Each number is 128 + 24 x the weight over its row's rms, rounded and kept within 0 to 255. Layers, rows and columns count from 0. The size above them is the row's rms in percent of the matrix's.

# layer 8 MLP up, 3584x896, rms 0.0273, rows 1712-1771, columns 840-895
size [103 101  99 102 106 101  96  96  99 100  97  99  99  96 105 103 101  96 100  98  93  99  97  97  98  91  99 102 106 102 102 101 102  99  98 102  94  97  94 104 102  95  95 101 104  97  97 100  98 100  99 100 102 100 105 127  97  95 100 102]
[[155  75 115  79  99 138 156 127 124 109 133 103 124 131 140 139  99  94 118 150 117 114 165 127 119 124 156 136 137 101 112 138 111 119 122 133 115 125 138 151 135 131 124 137  84 120 153 107 129 137  80 114 116 153 101 140]
 [131  81 101 124 115 128 153 115 129 162 139  65 134  99 150 116 152  83 111 131 112 142 112 126 141 131  99 146 117 147 125 125 152 156 135 111 153 113  65 132 133 117 110 146  89 178 118 126 139 149  75 131 100 121 134 101]
 [119 104 131 117 135 110 136 120 102 147 139 161 164 112 115 120 135 133 144  91 116 129  90 117 122 142 125 145 142 108 165 121 172 107 157 161 156 133 133  75 178 131 151 136 110 152 144  93 155 142 173 116 149 130 139 128]
 [162 130 148 127 139 101 120  60 133 110  87 147  96 119 129 125 139 133 106 169 106 133  84  94 166 137 182 121 109 116  89 132 122 114 123 128 100 106 118 137 120 114 144 158 144 126 143 147 138  99 104 116 121 208 113 142]
 [136 172 161 158 162  97 194 160 142  95 122 137 116 141 109 121 122 113 134 128 151 131  94 100 139 164 129 112 141 108 160 104 121  94 109 151  95 128 129 131 145 134  95 151 138 167 117 126 115 104 119 122 122 114 131 113]
 [147 147 141 137 126 143 168  85 120 145 149 101 140 102 164 113 147 169 125 128  93 114 146 134 141 112 144 108 127 128 119  99 132 164 101 156 131 159 110  96  93  88 151 130  81 171 113 145 129 111 101 131 110 113 142 111]
 [142 138 134 158 136 129  74 112 115 149 114 146 131 106 171 110 167 112 126 123 159  95 107 113 102 139 136 121 103 120 172 132 129 171 151 117 158 105 133 120 151  93 134 145  90 167  91 122 135 121 123 116 135 106  95 129]
 [201 112 107 146  91  99 120  97 135 108 141 119 146 116 171 155 110 124 132  90 172 176 142  87 110 124 137 112 129 190 141 103 133 146  94  82 120 106 103 100 138  91 144  99 114 138 117 101 155 126 128 140 146  88 143 118]
 [118 160 122 117  74 129 107 154 113 106 109 111 130 120 123 107 132 104 133 120  99 116 200 161 137  84 131 132 120 112 149  98 158 163 166  88 142 100 138  92 106 132 123 133 148 125 144 156 122 154 118 146  99 139 139 109]
 [137 110 118 131 141 121 150 120 160 124 153 149 146 118 140 110 126 127 122 136 131 166 156 126 140 140 129 109 136 107 107  75 120 127 109 125 123  98 144  88 162 165 166 131 123 154 114 127 146 117 116 161 105 109 103 125]
 [151  99 165  98 125 109 119 120 165  66 112 113 117 121 148 165 182 127  80 161 126 100 110 128 107 150 114 135  87 159 135 147 141 173 122 125 116 128 119 136 146 109 122  91 146 101 108  96 153 106 146 127 161 124 127  99]
 [125 115 120 150 128 106 110 186 131 152 147 112 145 109 100 143 157 130 148 146 131 151 104 137 108 112  65 155 103 124 100 107 176 131 113 128  77 138 151  87  95 104 130 129  77 123 132 181 164 133 142 130 157 150 146 116]
 [117 148 117  76 115  92  89 154 128 145 165 150 134 100 139 126 131 107 143 103 121 100 171  98 153 124 168 131 104 138 132 172 121 147  98 143 105 116  97 131  96 105 192 112  96 142 136 104  97 137 114 101 165  99  92 112]
 [144  74 127 121 121 127 163 103 126 133 110 116 130 145 124 168  98 177  89 122 127  68 147 112 157 128 100 126 127 108 140 157 145 131 117 150 146  80 146 128 123 136 109 124  93 127 148 149 124  98 134 128 126 118 134 122]
 [136 111 129  99  99 112  89 147 141 109 135 115 123 177 138 120 123  87 162 164 113 142  62 127 130 114 130 129 109 138 117 142 112 144 114 105 186 128 145 125  98 153  96 116 149 133 139 139 106 112 165 110 112 103 142 145]
 [129  89 148 157 114 146 148  78 129 119 119 140 171 114 148 122 156 160 124  53 144 128 107 113 117 125 140 126 130 108 110 133 144 150 142 173 132 132 125 184 132 129 105 125 174 126 101 133 162 102 134 179 158  93 120 124]
 [137 108 123 127 148 159 158 169 140 100 150 115 123 164  88 126 103 143  89 133 105  92 109  71  91 130 140  89  95  88 107 107 125  78 173 157  90 149 157 146 139 193 125 128 119 106 120 128 123  96 120  95 170 131 155 133]
 [142  93 165 155 125 164 121 135 113 125  91 128 127 101 117 109 145 132 142 157 131 166 105 108 129 119  90 112 164 106 169 132 112 149 142 103 124 127 128 190 125  62 145 128 113 144  73 137 128 111  85 144 114 115 125 131]
 [130 126 159 124 105 107 133 142 160 115 126 141 164  62  93  99 107 153 120 145 105  79  93 122 154 165 123  99 120 120 111  95 124 163 135 123 130 127 127  87 119  98 124 106 145 127 128 141  86 103 116  71 151 134 118 118]
 [130  94 203 148 124 142 133 172 115  93 131 132 128 143 126 136  97 106 125 146 165 133 151 132 142 117 130 149 171 113  96  88 109 168 100 134 147 175 149 133 108  88 131 125 161 147 126 141 147 145 120 108  95 127 122 122]
 [ 94 121 148 112  93 134  75 108  89 125 129  70 180 129 113 132 161 156 139 119  78 148 146 137 145 177 168 125  79 144 160 122 120 166 109 126  96 137  99 150 105 130  93 129 142 161 132 135 133 139 134 100 137 103 126 161]
 [135 119 155 123 117 100 151  89  89 114 175  93 143 137 110  85 146 112 143 179 139 126 166  98 141 105 140 121 110 129 133 122 113 145 127 104  80 148  81 118 133 134 130  72 105 100 131 118 159  86 133 140 145 172 119 146]
 [117 145 136 158  92 145 129 101 112 125 122 119 118 160 142 106 121 145 177  98 143 114 117 153 113 113 115 111 148 113 150 156 162 138  95 159 153 120 130 141 131 116 124 139 158 137 173 113 134  97 111 119 130  91 164 118]
 [120 118 137 113 134 182 143 145 142 130 113 135 141 122  73 140 138  91 147  82 124 103 151 113  75 134 132 149 139 138 117 145 107 119 154 151 125 131 120 124 120  87 115 117 118 115 122 124 121 140 159 121 145 138 165 131]
 [138 116 141 174 128 145 139 152 138 116 120 118 145 125 106 104 101 129 124 125 129 147 155 123 140 161 142 136 170 136 137 127  88  96 101  89 114 149 127 124 187 130 146 126 133 100  93  93 141 124 115 149 140 109 106 119]
 [113 129 136  94 128  91 139 111 105  84 143 134 123 119 106 113  85 109  84 138 116 102 137 131 142 154 140 146 136 139 177 146 114 152 148 126  74 134  91  83 118 126 118 143 122 126 102  95  75 143 124 155 132 156 126 174]
 [134 104 161 119 142 121 116 123  98 133 146 141 168 142 100 101 154 141 143  80 144 104  79 122 136 147 111 156 126 134 163 158 119 157 109 116 122  86 100 145 115 114 126 138 135  75 136 137 144 179 139 137 128 124 147 133]
 [111 149 139 110  65 134 119 140 138 132 130 139 136 112 165 203  92 122 125  77  96 145 120  95 125 139 144 128 150 149 113 109 111 122 103 121 151 142  91 148 160  90 117  89 155 129 113 119 200 125 145 152 134 123 110 110]
 [139 110 110  87 142 152 103 171  94 106 131 120 127 134 136 137  87 124 133 134 133 160 181 150 143 108 111 108 150 138 124 135 192  96 155 171 125 134 130 100 162 126 102 139  92 105 126 134 152 158 145 131 117 108  95 120]
 [110 117 141 127 129 142 135 156 135 137 142 137 117  76 119 169 122 137 158  99 122 116 172 126 122 160 122 117 121 126  69 169 101 122  97 122 113 146 128 125 137 126 133 134 108 131 103 180 116 126 123  86 127 141 110 142]
 [102 122 133 101  61 138 153 128 111 126 141 118 132 101  87 166 143 115 145 105 114 117 105 107 152 161 148 116  86 134 112 145 130 139 153  85 140 121  99 104 144 159  84 110 102 101 117 148 107 102 104 134 127 108 160 144]
 [148 125 150 118 159 142 175 144 149 161 133 103 109  92 105 127 175 118 131 107 138 113 142 119 163  98 154 127 125 117 115 135 102 110 147 142 144 112 132 125 108 121 153  92 110 150 150 121 143 120 110 125 135 133 170 180]
 [147 117 135 125 106 116  93 126 135 137 115 127 164 168 169 123 173 120 129 127  90 144 156  85 116 128 194 104 160 147 146 140 152 121 130  83 154 109 121 111 135  89 141 141 119 143 122 141 129 172 111 132 128 114 169 102]
 [141  99  86 119 147 109 149 139 157 115 125 113 120 169 162 143 120  76 149 133 158 140 130 133 123  89 159 134 103 132  84 127 130 177 118 123 126 111  77  99 134 107 130  72 143 147 145 130 111 152 143 109 143 135 197 118]
 [103  92  85 109 125 116 130 153 116 128 166 178  83 149 160 120  91 123 162 137 121 155 143 123 127 152 144 114 112 115  99  85 157 118 159 151 169 136 172 157 137 113 118  84 159 110  92 109 129 143  96 108  71 164  85 118]
 [ 90 130 115 142 117 159 116 134 127 104 143 211  54  98 117 102 150 165 158  97 106 137 132 114 186  83 105 168  97  99 113 156 167 128 143 114 143 121 135 102 167 153 102 124  96 123  72 115 105 147 147 101 160 116 155 170]
 [134 124 141 163 111 142 106 130 103 123 144 155  90 114 114 132  84  88 153 144 122 133 111 131 123 103  86 116 157 122 101 151 151 130 100 156 138 186 103  94 146 111 127 139 149 147 149 144 158 157 161 137  99 130 125 151]
 [ 81 152 180 158 123 141 140  90 142 153 135  82 157 182 117  88 158 117 123  82 112 190 123 104 145 106 135 123 108 138 121 113 114  75 141 114 148 124 131 142  93  89 127 108  84 148 166 118 118 122  89 108 119 118 138 105]
 [131 169 150 101 168 115 120 132 104 104 122 141 106 116 132 130 139 146 144 132 149 133 138 124 137 137  89 107 134 114 190 122 198 144 132 142 112 104 126 155 138 138 149 148 135 150 138 130 158 176 139 127 151 129 138 141]
 [163 145 144 146  98 128  87 160 123 150 140 138 143 149 134 150 104 129 126 106 145 135 117  98 170 123 142 111 103 158 156 106  94 143 132  96  78 135 141 166 113  95 172 119 145 143 111 145 168 183 107 128 117  87 140 101]
 [105 130 145 169 154 127 161 161 149 112 100 169 169 132 131  81 162 124  98 133 100 134 108 124 130 151 117 121  88 139 135 153 130 147 107 188  89  85 115 124  78 102 143 117 130 135 130 111  95 135 149 151 143 124 162 131]
 [144 158  96 107  96 113 105  98 115 123 133 105 141 176 143 113 171  88  92 137 141 150 165 110 112  95 112 135 153 110 128 163 130 118 172 138 157 112 100 100  64 124 123 113 150 147 110 154  76 166 100 136 101 116 118 132]
 [122 120 107 130 187 127 126 141 120 120 169 115 166  96 149 161 125 135 132 114 127 153 124 118 190 118 131  83  94 115 118 136 120 118 128 117 156  68 118 114 144 132 138  95 147 110 124 103  76 141 141 115 147  79 158 163]
 [150 129 133 115 119 124 126 159 147 132 161 136 129  99 146 178 144  95 172 145 100 141 120 133 117 135 105  94 148 119 113  99 173 121 131 104 121 145 125 137 151 109  99 133 149 127 164 111 163 100 149 119 147 149  88 136]
 [146 138 129 118 176 111  96 128 138 200 144 145 132 161  95 128 166 131 117 125 113 128 120 142 150 137 109 117 186 162 157 129 137 102 128 144 190 135 134  43 102 138 159 120 172 138 105 146 164 136 134 169 154 171 111 113]
 [118 110 136 153 123  97 174 143 146 141 200 141 158 103 135 149 137  87 139 115 133 148 105 133 123 127 109 126 141 138 167 109 122 103 132 102 117 165 143  95 192 158 129 144 113 145 116 116  75 168 109 132 123 105 138 134]
 [113 127 150 132 162  93 122 150 175 167 167  89 127 132 134 126 112 118 115 154  95 114  91 147 141 118 158 125 115 126 138 126 141 173 147 117 127 143 125  97 170 117 145 115 130 106 102 155 126 147 158 102  89 128 161 138]
 [143 120 149 168  86 166 116 158 128 123 127 101 113 156 180 123 117 114 126 110 144 145  84 118  86 163 106 112 116 133 138 158 146 154 121 130  87 124  92 144 127  89 144  81 129 147 141 112 184 163 108 117 116 143 152 110]
 [117 139 127 110 130 173 154  99 133 142 156 151 116 115 139 130 138 114 141 125 145 137 128 137 161 159  93 110 139 144 124 101 153  97 150 122 112 142 103 160 125 112  80 103 131 120 130  81 139 106 128 155 160  93 118 124]
 [148 133 124 113 134  97 163 126 143 114 147 129 131 158 114 129 106 202 116 108 123 159 113 133 108 139 138  97  99 105  99  94 107 142 107  85 142 135 114 133 123 140 177 121 158 138 122 119 128 123 125 118 124 141 147 112]
 [113 106 105 127 149 112  77 125 118 154 136 155 184 116 109  94 112 134  59 144 141 133 138 116 132 133 104 114  97 160 116 138 125 141  82 109 147 120  89  71 152 131  96 130 160 110 164  95 123 140 130 123 157 122 142 125]
 [147 120 121  61 116 135 107 176 151 121 134 183  99 117 154 160 123  40 178 162 144  96  82 128 147 124 100  98 149 131 173 130 132 115 128  96 108 142 127 171 111 118 156  94 159 155 119 112 153 137  73 136  95 161  70 137]
 [178 169 164 145 172 138 130  78 118 114 114  86 138 139 148 130 103  77 117 115 107 104 139 158 160  91 150 106 111 114 140 130 104 111 103 124 160  85 127 142  84 157 160  99 105 138 117 171 158 130 132 143 133 160 104 135]
 [124 114 120 127 113 137 125 121 109 113 151 111 131 113 100 149 111 166 114 132 137 167 131 148 136 152 156 114 120 124  94 129 104 175  87 140 180 107 130 115 122 104 147 117 125  84 172 105 118 148 107 151 126 130 140 138]
 [165 115 142 125 145 128 128 108 167 172  73  82 121 135 177 137 109 120  84 126 139 125 116 109 136 133 106 144 175 159 134  90 136 152 134 101 156 138  87 111 120 113 164 131 127 134 152 131 147 119 138 165 120 117 124 144]
 [129 102 104 143 104 138 150 132 104 137 132 117 102 120 123 108 108 179 179 167 107  70 151 114 116 117 130 124 122 136 109  97  88 136  84 105 146 146 124 103  92 109 156 111 129 169 129 155 157  93 147 158  93  79 101  90]
 [148 126 161 182 130 162 139 118 161 141 129 125  96  99 116 155 111 153 155 131  88 135 106 117 145 146  65  93 131 164 134 123 178 126 127 104 106 141 125 160 117 118 160 159 108 117 143 130 111 105 114 201 117 113 110 139]
 [109 137 111 108 138  87 122 140 154 150 114 119 143  94 124  87 140 155 123 132 161  75 173 119 133  96  90 133  98 100 179 133  95 114 140 126 121 153 127 144 130 114  83  87  84 129 116 166 122  86 117 130 171 150 151 125]
 [127 130 152 136  88  94 124 182 127 123 115 203 123 145 196 142 134 135 176 114 146 111 136 168 141 142 131  92 129  86 140 165 179 113 157  77 111 122 143 136 147 111 102  54  88 121 139 112 146 126 110 146 105 140 115 103]
 [129 113 121 129 136 153 127 135 131 134 136 142 142  89 112 127 121 113  72 129 111 149 137 100 102 130 139 101 130 123 126 127  74 170 183 126 104 140 127 103 112 141 164 112  86 162 141 112 123  83 135 110 108 115  78 161]]
# layer 8 MLP down (transposed), 3584x896, rms 0.0273, rows 1712-1771, columns 840-895
size [103  98 104 107 109 105  94  99  97 104  96  96 101  93 101  98  98  96  98 101  93  97  94 104  99  93 100 103  95  99  97 102  99  98  97 103  98  98  89 104 107  93  95 100  95  99 103  98  94  98  99 101 100 101 102 122  99  99 102 100]
[[135 126  96 137 127 135 137 118 115 129 149 157  93 151 147 108 158 166  82  74 155 128 150  85 135 100 161 105 138 138 180 158 130 103 119 159 150 102 123 103 114 101 124 126 148 169 128 135 183 121 105 106 117  84 129 113]
 [ 94 122 104 116 131 155 145 107 101 103 101 122 104 108 159  86 136 142 117 139 119  84 117 113 162 131 156 173  79 116 114 115 145 108 140  94 147 111  87 155 148 111 121 140 134 141 190 144 195 175 152  94  79  67 132  77]
 [126 134 127 102 115  93 148 112 161 105 121 147  95  99 134 115 170 168 142 134 128 130 152 113 155 157 113 119 125 140 141 123 129 168 120 160 117 121 158 160 192  69 149 122 130 146 133 122 133 123 139 194 151 116 110 159]
 [141 128 157 122 134 168 154 141  80 140 135 137  70 145 142 155 128 111 106 138 175 140  98 205 184 112 132 136 143  99 140 133 149 132 135 116 104 110 111 104 128 173 123 142 104 142  99 118 115 167 106 118 138 147 117 114]
 [107 132 118 144 182 144 111 141 120 169 127 103 188 147 146 149 134 157 148  86 155 118 124 123 119 154 100 101 141 126 128 122 125  67 125 106 121 148 134 145  65 135 120 151 161 109  79 129  95 114 130 109 124 117 127 111]
 [130 140 154 140 110 134 136  64 142 153 104 138 140  55 147 158 164 114 130 100 104  97 176 146 113 101 116 116 107 110 108  96 113 124 160 144 130 116 136 123 124 120 104 138 128 144 104 113  89 150 102 103  89 119 133 137]
 [104 140 163 114 124 118 168 108 137 135 130 109 158 159 152 105 152 150  89  82 135 156 128 151 142 127 136 131 122 164 145 138 140 109 134 110 146 145 120 112  95 152 131  79 105 146 135 142 109 187 131 114 155 109  91  97]
 [118 144 134  86 117 156  84 125 128 102 142 144 142 178 122 100 111 109 155 134 145 133 122  85 105 139  76 125 109  88 121 127 117  98 163 147 121 131 125 120 140 143 143 143 189 129 121 157 135 162 151 158 127 117 129 167]
 [160 118 122 116 115 110 127  96 100  83 123 159  88 134 122 133 153 146 117 122  99 129 127 142 129 125 161 121 167  99 146 126 110 130 117 137 125 131 136 161 159 114 142 175 128 149 148 142 146 115 131 122  88 136 149 175]
 [121 102 128  99 143 117 135 118 117 119 163  94  81 159 139 140 131  67  92 165 122 106 137 124 123 137 157 130 123 144 116 107 144 164 138 145 118 125 120 130 147  77 145 116 178 149 110 126 140 101 119 120 127 128 118 127]
 [142 164 135 110 108 168 145 101 132 148 136 142 107 105 135 140 161  98  81 155 139 153 124 119 131 158 147 106 143 129 144 137 136 124 167 121 129 122 157  78 102 159 139 163 133 119  92 126 150  93 132 137  99 119 156 143]
 [132 163 105 131 154 112 109  96 111 117 149 133 177 137 153 164 132 151 104 117 124 120 132 145 131 149  70 134 114 139 148 124 102  89 107  96 126 107 138 136 109 101 171 107  74 146 136 129 121 154 140 166 101 161  99  92]
 [150 119 126 150 120 115 115 142 122 136 138 152 115 123 142 152 121 135 102 136 144 113 137 110 105 162 147 110 162 140  85 137 100 142 135 127 123  69 121 151 120 163 130 134 144 103 150 179  65 117 125 125 128  75 121 140]
 [138  64 159  96 112 123  95 140 131 161 169  92  89 133  98 141 147 163  77 118 101 140 166  92 125 139 113 140 104 128 121 104 159 127 167 176 135 111 149 108 156 108 149  98  76 106 130  90 119 148 167 146 133 112 125 152]
 [122 135 122 138 127 145 151 159 143  98 152 137 139 107 135 115 142 105 177 125 154 117  81 105 137 151 106 117 124 157 128 122 119  99 108 127 108 132 143  99 153 105  87 141 125 133 119 143 148 138 159 158  94 128 147  96]
 [140 140 106 119 121 174 100  99 121 141 137 122 144 152 166 125 174 125 113 124 128 115 152 156 135 141 137 114 111 132 116 151 176  97 115 107 121  90 127 131 115 125 170 115 124  96 104 141 128 136 108 115 134 146 149 123]
 [112 102 191 118 138 127  88 140  87 178 156 121 133  88  67 170 188 128 154 156 145 116 100 102 120 162 132 126 106  99 101  98  96 112 110  87 146 105  94 125 157 153 131 156 129 115 142 126 156 138 124 123 123 128 135 167]
 [147 167 122 142 147  97 109 164 117 120 143 127 148 103 133 155 117 106 109  81 154 187 111 170 164 121 179 143 119 125 131 122 182 112 110 161 123 135 140 126 130 126 115 134  87 121 117 157  98 125 102 132 107 115 129 120]
 [151 145 114 160 115 118 128 160 147 159 149 132 143 114 148 167 106 130 141 120 135  90 124 131 144 131 144 154 134 136 123  79 123  75 179  71 106 146 131 125 124 135 138 132 138 141 139 149 118 145 137  93 115 145 139 127]
 [143 111 151 162  95 122 157  96 128  80 163 164 150 141 103 104 122  97 115 142 142 128 108 128 150 130  99 139 102 110 148  85 107 155 119 128 140 140 100 111  86 130 107 121 105 163  61 124  87 125 134 129 138 185 131  99]
 [123 113  92 106 110 142 132  91 114 146 113 165 129 106 127 150 162 136 131 132 143 132 137 146  94 142 150 149 117 117 161 124 113 125  75 116 103 143 146 137  98 130 120  84 140 102 156 126 143 124 167 136 149 161 154 127]
 [129 154 158 141 139 126 139 136  81 126 140 104 118 109 102 151 153 132 102 127 157 167 116 166 178 131 150 101 102 101  98 128 117 116 133 153 117 108 119 145 137 125 104  46 128 134  99 118 148 102 159 123  97  57 154 116]
 [129 126 166 131 141 110 120 100  99 109 110 122 144 153  92 113 155  88 147 126 166 101  74 153 126 119 102 116  87 110 146 100 150 135 108  64 140 116 105 110 132 126 109 129 102 113 103  65 163 129 122  99 155 187 171 126]
 [115  64 118 142 112 142 145 147  92 130  83 142 150 141 110 130 153 124 130 149 141 154 125 119 144 133  65 113 171  95 112 120 111 166 140  85 126 100 101 153 118 125  99 104 147 121  88 122 132 144 131 142 116 128 107 124]
 [126 126 166 154 116  94 135 153 113 154 146 120 127 114 109 121  85 104 113 144 149 127 118 118 139 111 128 155 154 134 105  88 122 115 149 129 121 122  63 145  90 166  93 164 155  96 133 104 104 109 116  94  96 120  85  78]
 [162 133 128 133 123 127  96 127 151 104 151 137 112 102 121 137 136 120  62 109 149 143  99  97 109 119 141 137  59 109 141  97 129 110 148 106 113 121 134 103 103 150 145 142 121 136 112 131 168 129 116  93 104 112 176 117]
 [115 138 148 100 136 135  84 172 147 127  70  93  99 120 132 155 118 122 121 158 137  99 149 135 124 119 130 108  76 134 139 112 112 136 135  65 157 100 112 119 110 125 112 165 162 119 146 154 143 127 166 143 101 140 170 130]
 [145 134 104 123 123 125 114  89 122 120 116 163 180  86  99  99 147 147 125 123 127 109 114  86 134 139 113 159 122 123  83 169 120 134 133 150 117 153 124 157  80 139 123  87  94  98 138 164 146  69 117 140 107  85 143  85]
 [109 148 153 119 168 114 139 126 170 138 132 124 133 136 157 150 114 109 102 103 190 142 125 143 163 120  98 116 176 131 124 154 156 132 134 136 123 146 120  96 142 110 146 138 112 110 108 137 148 140 172 111 194 109 105 101]
 [103 108 135 108 121  85 143 125 161 105 109 153 208 169 169 102 109 126 126  89 152 148 146 169 138 148 151 162 110 144 109  90 109 147  96 193  95 116 132 148 144 132 144 129 101 143 134 171 130 127 122 131 137 156 145 120]
 [ 82 109 130 132 159 119 151  95 143 133 121 118 137 112 123 140  98 100 130 157 159 106 104 166 147 127 138  79 134 122 123 113 161 186 118 129 135 146 149 135 108 156 143 112 141 106 131 111 152 122 151 136 117 103 151 121]
 [120 120 120 116 151 100 111 123 103 143 126 113 125  58  92 131 101 140 145 146 144 113 123 100 129 104 151 169 107 177 118 131 136  93 126  79 144  86 153 137 138  62 193 118 118 112 144 124 146 129 179 147 142 162 118 134]
 [ 87 145 140 167 132 120 136 106 130 103 119 144 139 104 143  91  90  90  79 120 143 114  98 150  99 133 115 126 155 139 112  88 108 125  77 148 119 156 160 145 115 145 116 138 132 138 122 135 108 168 112 130 128 172 128 125]
 [179 139 123 117 132 132 135  96 158 149 112 127  87 147 111 101 115 115 177 128 110 112 141  99 138  98 148 132 156 139 148 111 122 145 129 160 108 101 164 107 153  95 162  89 100 145 157 119 188 127  93  99 184  94 143  88]
 [103 121 132 105 115 131 132 152  66 175 156 181 162 144 181 123 129 143 105 143 162 108 111 122 113 165 141 156 136 103 121 124 158 151 122 117 155 124 143 111  95 154 131 144 173  96  77  87 135 100 133 133 140 129 127 133]
 [101 168 132  98 121 130 144 163 167 132  71 148  99 126 141  99 129 113 153 119  77 152 103 126 163 116  99 150 123 132 120 100  98 134 157 117 160 113 147 129 120 156 129 157 116 152 156  89 116 151 175 116 133 139 116 149]
 [134 110 160 130 165 129  93 174 123 102 118 130 109 152 142  72 123 144 121  97 107 145 119 153 125 158 107 113  99 116 170 133 158 117 138 120 153 113 163 137  87 127 152 148 102 133 135 117 150 110 107 151 103 114 137 118]
 [145 162 123 106 150  88 152 119 116 113 151 115 136 151 140 119 132 121 164 170 123 123 166 159 140 117 105 128 146 102 105 126  90 138 107 102 110 140 141 124 173 125 132 122 148 101 111 156  74 100 156 155 154 129  98  93]
 [126 144 106 108 124 115 124 140 159 120 142 138 138 127 132  85 128 113  93 119  73 134 138 126 116 107 116 130 105 102 133  63 175 117 129 159 152 110 122 134  97 138 115 102 143  98  88 141 136 132 171 138  78 120 182 105]
 [ 66  91 113 133 157  78  94 127 138 116 171 131 123 129  93 100 131  81 138 150 136 123 102 164 134 129 123 137 134 104 162 137 137 142 106 146  98 132 107 121 131 155 100 133 104  82 184 126 112  97 130 184 137  94 160 133]
 [106 120 125 129 116 107 121 102 145 105 152 172 129 158 132  95 114 171 143 146 141  92  86 165 117 159 130  98  93 136 123 125 146 111 114 124 121 138  84 116 126 132 104 131 107 109 172 163 118 119 157 134 112 172 183 152]
 [107 111 105  86 146 165 142 142 125 115  94 149 134 148 104 115 133 115 127 114 116 109 104 134 116 125 109 114  88 108 122 164 143  94 128 112 120 114 128 115 103 124 153 106 127 125 113 132 108 128 145 144 107 155 108 153]
 [100 168 162 165 120 139 145  80 108  98 123 132 112 118 129 154 148 133  65 143 157 141 122  91 153 123 140 115 150 100 106 142 137 120 116  99 152  89 154 124 120 143  80 111 126 110  82  92 105 127 167 141 111 194 132  84]
 [134 140 130 134 126 135  77 132 132 154  99  66 173  99 131 126 129  81 140 129  67 128 124  96 130 132 102  95 170 148 174 140 130 128  91 138 126 105 114 133 136 144 161 120 110 151 120 189 136 129 110 105 125 111 123 110]
 [141  69  88 146 111 124 123 143 156 108 134  83 136 151 138 122  98 104  93 143 156  92 172 120 103 128 118 128  94 132 127 130 104 103 119 120 129 121 120 117 146 147 153 166 116 155 133 146 151 105 123 115 152 145 158 143]
 [103 134 119 179 122 170 112  93  85 146 104 172 112 132  98 125  95  90 134 144 118 151 142 125 150  92 133  94  99 131 186 151 161 141 134  96 105 130 110 121 150 172 102 199 118 107 129 122 142  90  80 146 119 131 114 136]
 [124 147 119 108 149  90 169  86 112 139 138 108 119 126 130 107 129 138 145  85 118 133 119 173 115 139 125 114 145 155 134 144 123 146 117 100 142 144 122  85 146 173 127 136 137 157 129 132 118  95 139 115 141 148 153 158]
 [153 141 142 141 119 122  97 100 128 153 147 112 134 146 161 148  80 133 106 101 185 100  99 158 124 132 161 153 123 116 120 116  93 149 113 139 133 115 125 162 153  72  95 159 119 142 165 113 135 138 159 150 108 140 119 114]
 [170 107 145 126 131 147 124  71 149 124 152 107 150 119 133  93 147 148 150 126 127 127 113 108 137 117 149  86 159 107 108 117 115 138 109 112 122 109 109 124 141  95 101 167 119 147  71 108 148 164 150 129 134 103 107 160]
 [104 112 144 149 168 101 160 113 108  98 136  88 163 143 128 100 108 127 127  96 114 115 130 144 104 163 127 156 123  98  94 155 122 161 139 157  95 183 140  90 131 160 133 145 140 115 143 145 144  98  70 136 147 117 125 109]
 [ 94 129 111 127 134 159 119 160 165 183 145 136 161 121 116 154 123 105  88 112  83 152 137 164 134 185 126 128 152 113 115  66 143 113 112 146 103 175 130 131 158 165 118 124 141 149 154 112 162 116 110 141 176 158 131 124]
 [112 172 134 159  93 123 167 119 144 124 139  89 160 153 139 139 148  96 137 123  99 153 186 148  81 136 156 162 108  83 178 136 157  99 108  98 116 146 127 159 125  90 144 125 118 151 140 123 124 129 166 148 194 108  91 142]
 [128 138 147 123 126  91 123  89 134 121 120 124  87 140 146 133  94 199 105  88 142 130 149 105 117  73 111 155  86 154 130 122 139 107 156 111 114 129 121 139 139 115 133 162 120  90 162 112  96 121 111 162 150 135 147  97]
 [117 133  99 118 126 164 181 148 120 113 136 131 111 105 122  98 112 195 111 138 136 139 125 151 145 139 113 101 161 117 128 164 122 159 133  87 148 121 133 122 138 126 172 126 148 121  73 137 121 127 127 196 149 136 142 121]
 [130 113 114 141 100 130  88 110  95 144  98 115 116 109 156 110 113  99 149 115 150 160 144  85 159 140 133 127 138 127 108 117 129 114 148  86 149 162 138 144 110 109 107 145 130 113 138 117 122 130 128 149 161 114 136 131]
 [134 162 106 107 104 126 121  82 117  76 105 112 132 140 127  52 131 152 143 155 176 112 133 162 102 127 111 109 103 130  98  63 103 152 147  85 111 122 123 116 104  89 137 194 148 109 129 163 125 126 173 167 157  95 134 137]
 [ 90 124 108 167 151 102 130 135 123 126 160 131 125 166 136 155 145 135 114 130 130 118 119 132 116 100 140 139 151 128 110 106 107 139 124 130 149 108 169 109 124 133 104 112 124 150 131 145 141 132 126 133  98 134 117 148]
 [163 140 112 141 146 161 115  68 139 155 129 135  85  91 140 161 102 137 141 126 173 127 171 101 173 136 136 123 114 137 130 128  91 138 117 131 110 171 149 158 126 128 116 162 158 135  64 147 107 123  92 100 126 175 124 123]
 [ 96 119 129 127 129 128 130 168  98 147 171 111 135 112 115 101 120 136 110 132 146 148 135 131 118 149 154  93 161 152 112 129 143 151 161 116 112 119 190 133 167 120 153 118 111 158 108  84 111 118 137 152 166 143 105 143]
 [103 126 130 111 135 107 128 125 127 156 130 154 124 127 122 112 122 149 156 154  91 111  51 102 126 161 136 147 120  95 146 117  94 141 169 103 131 135 139 100  79 121 121 135  81  92 134 131 140 143 129 123 134 158  81 107]]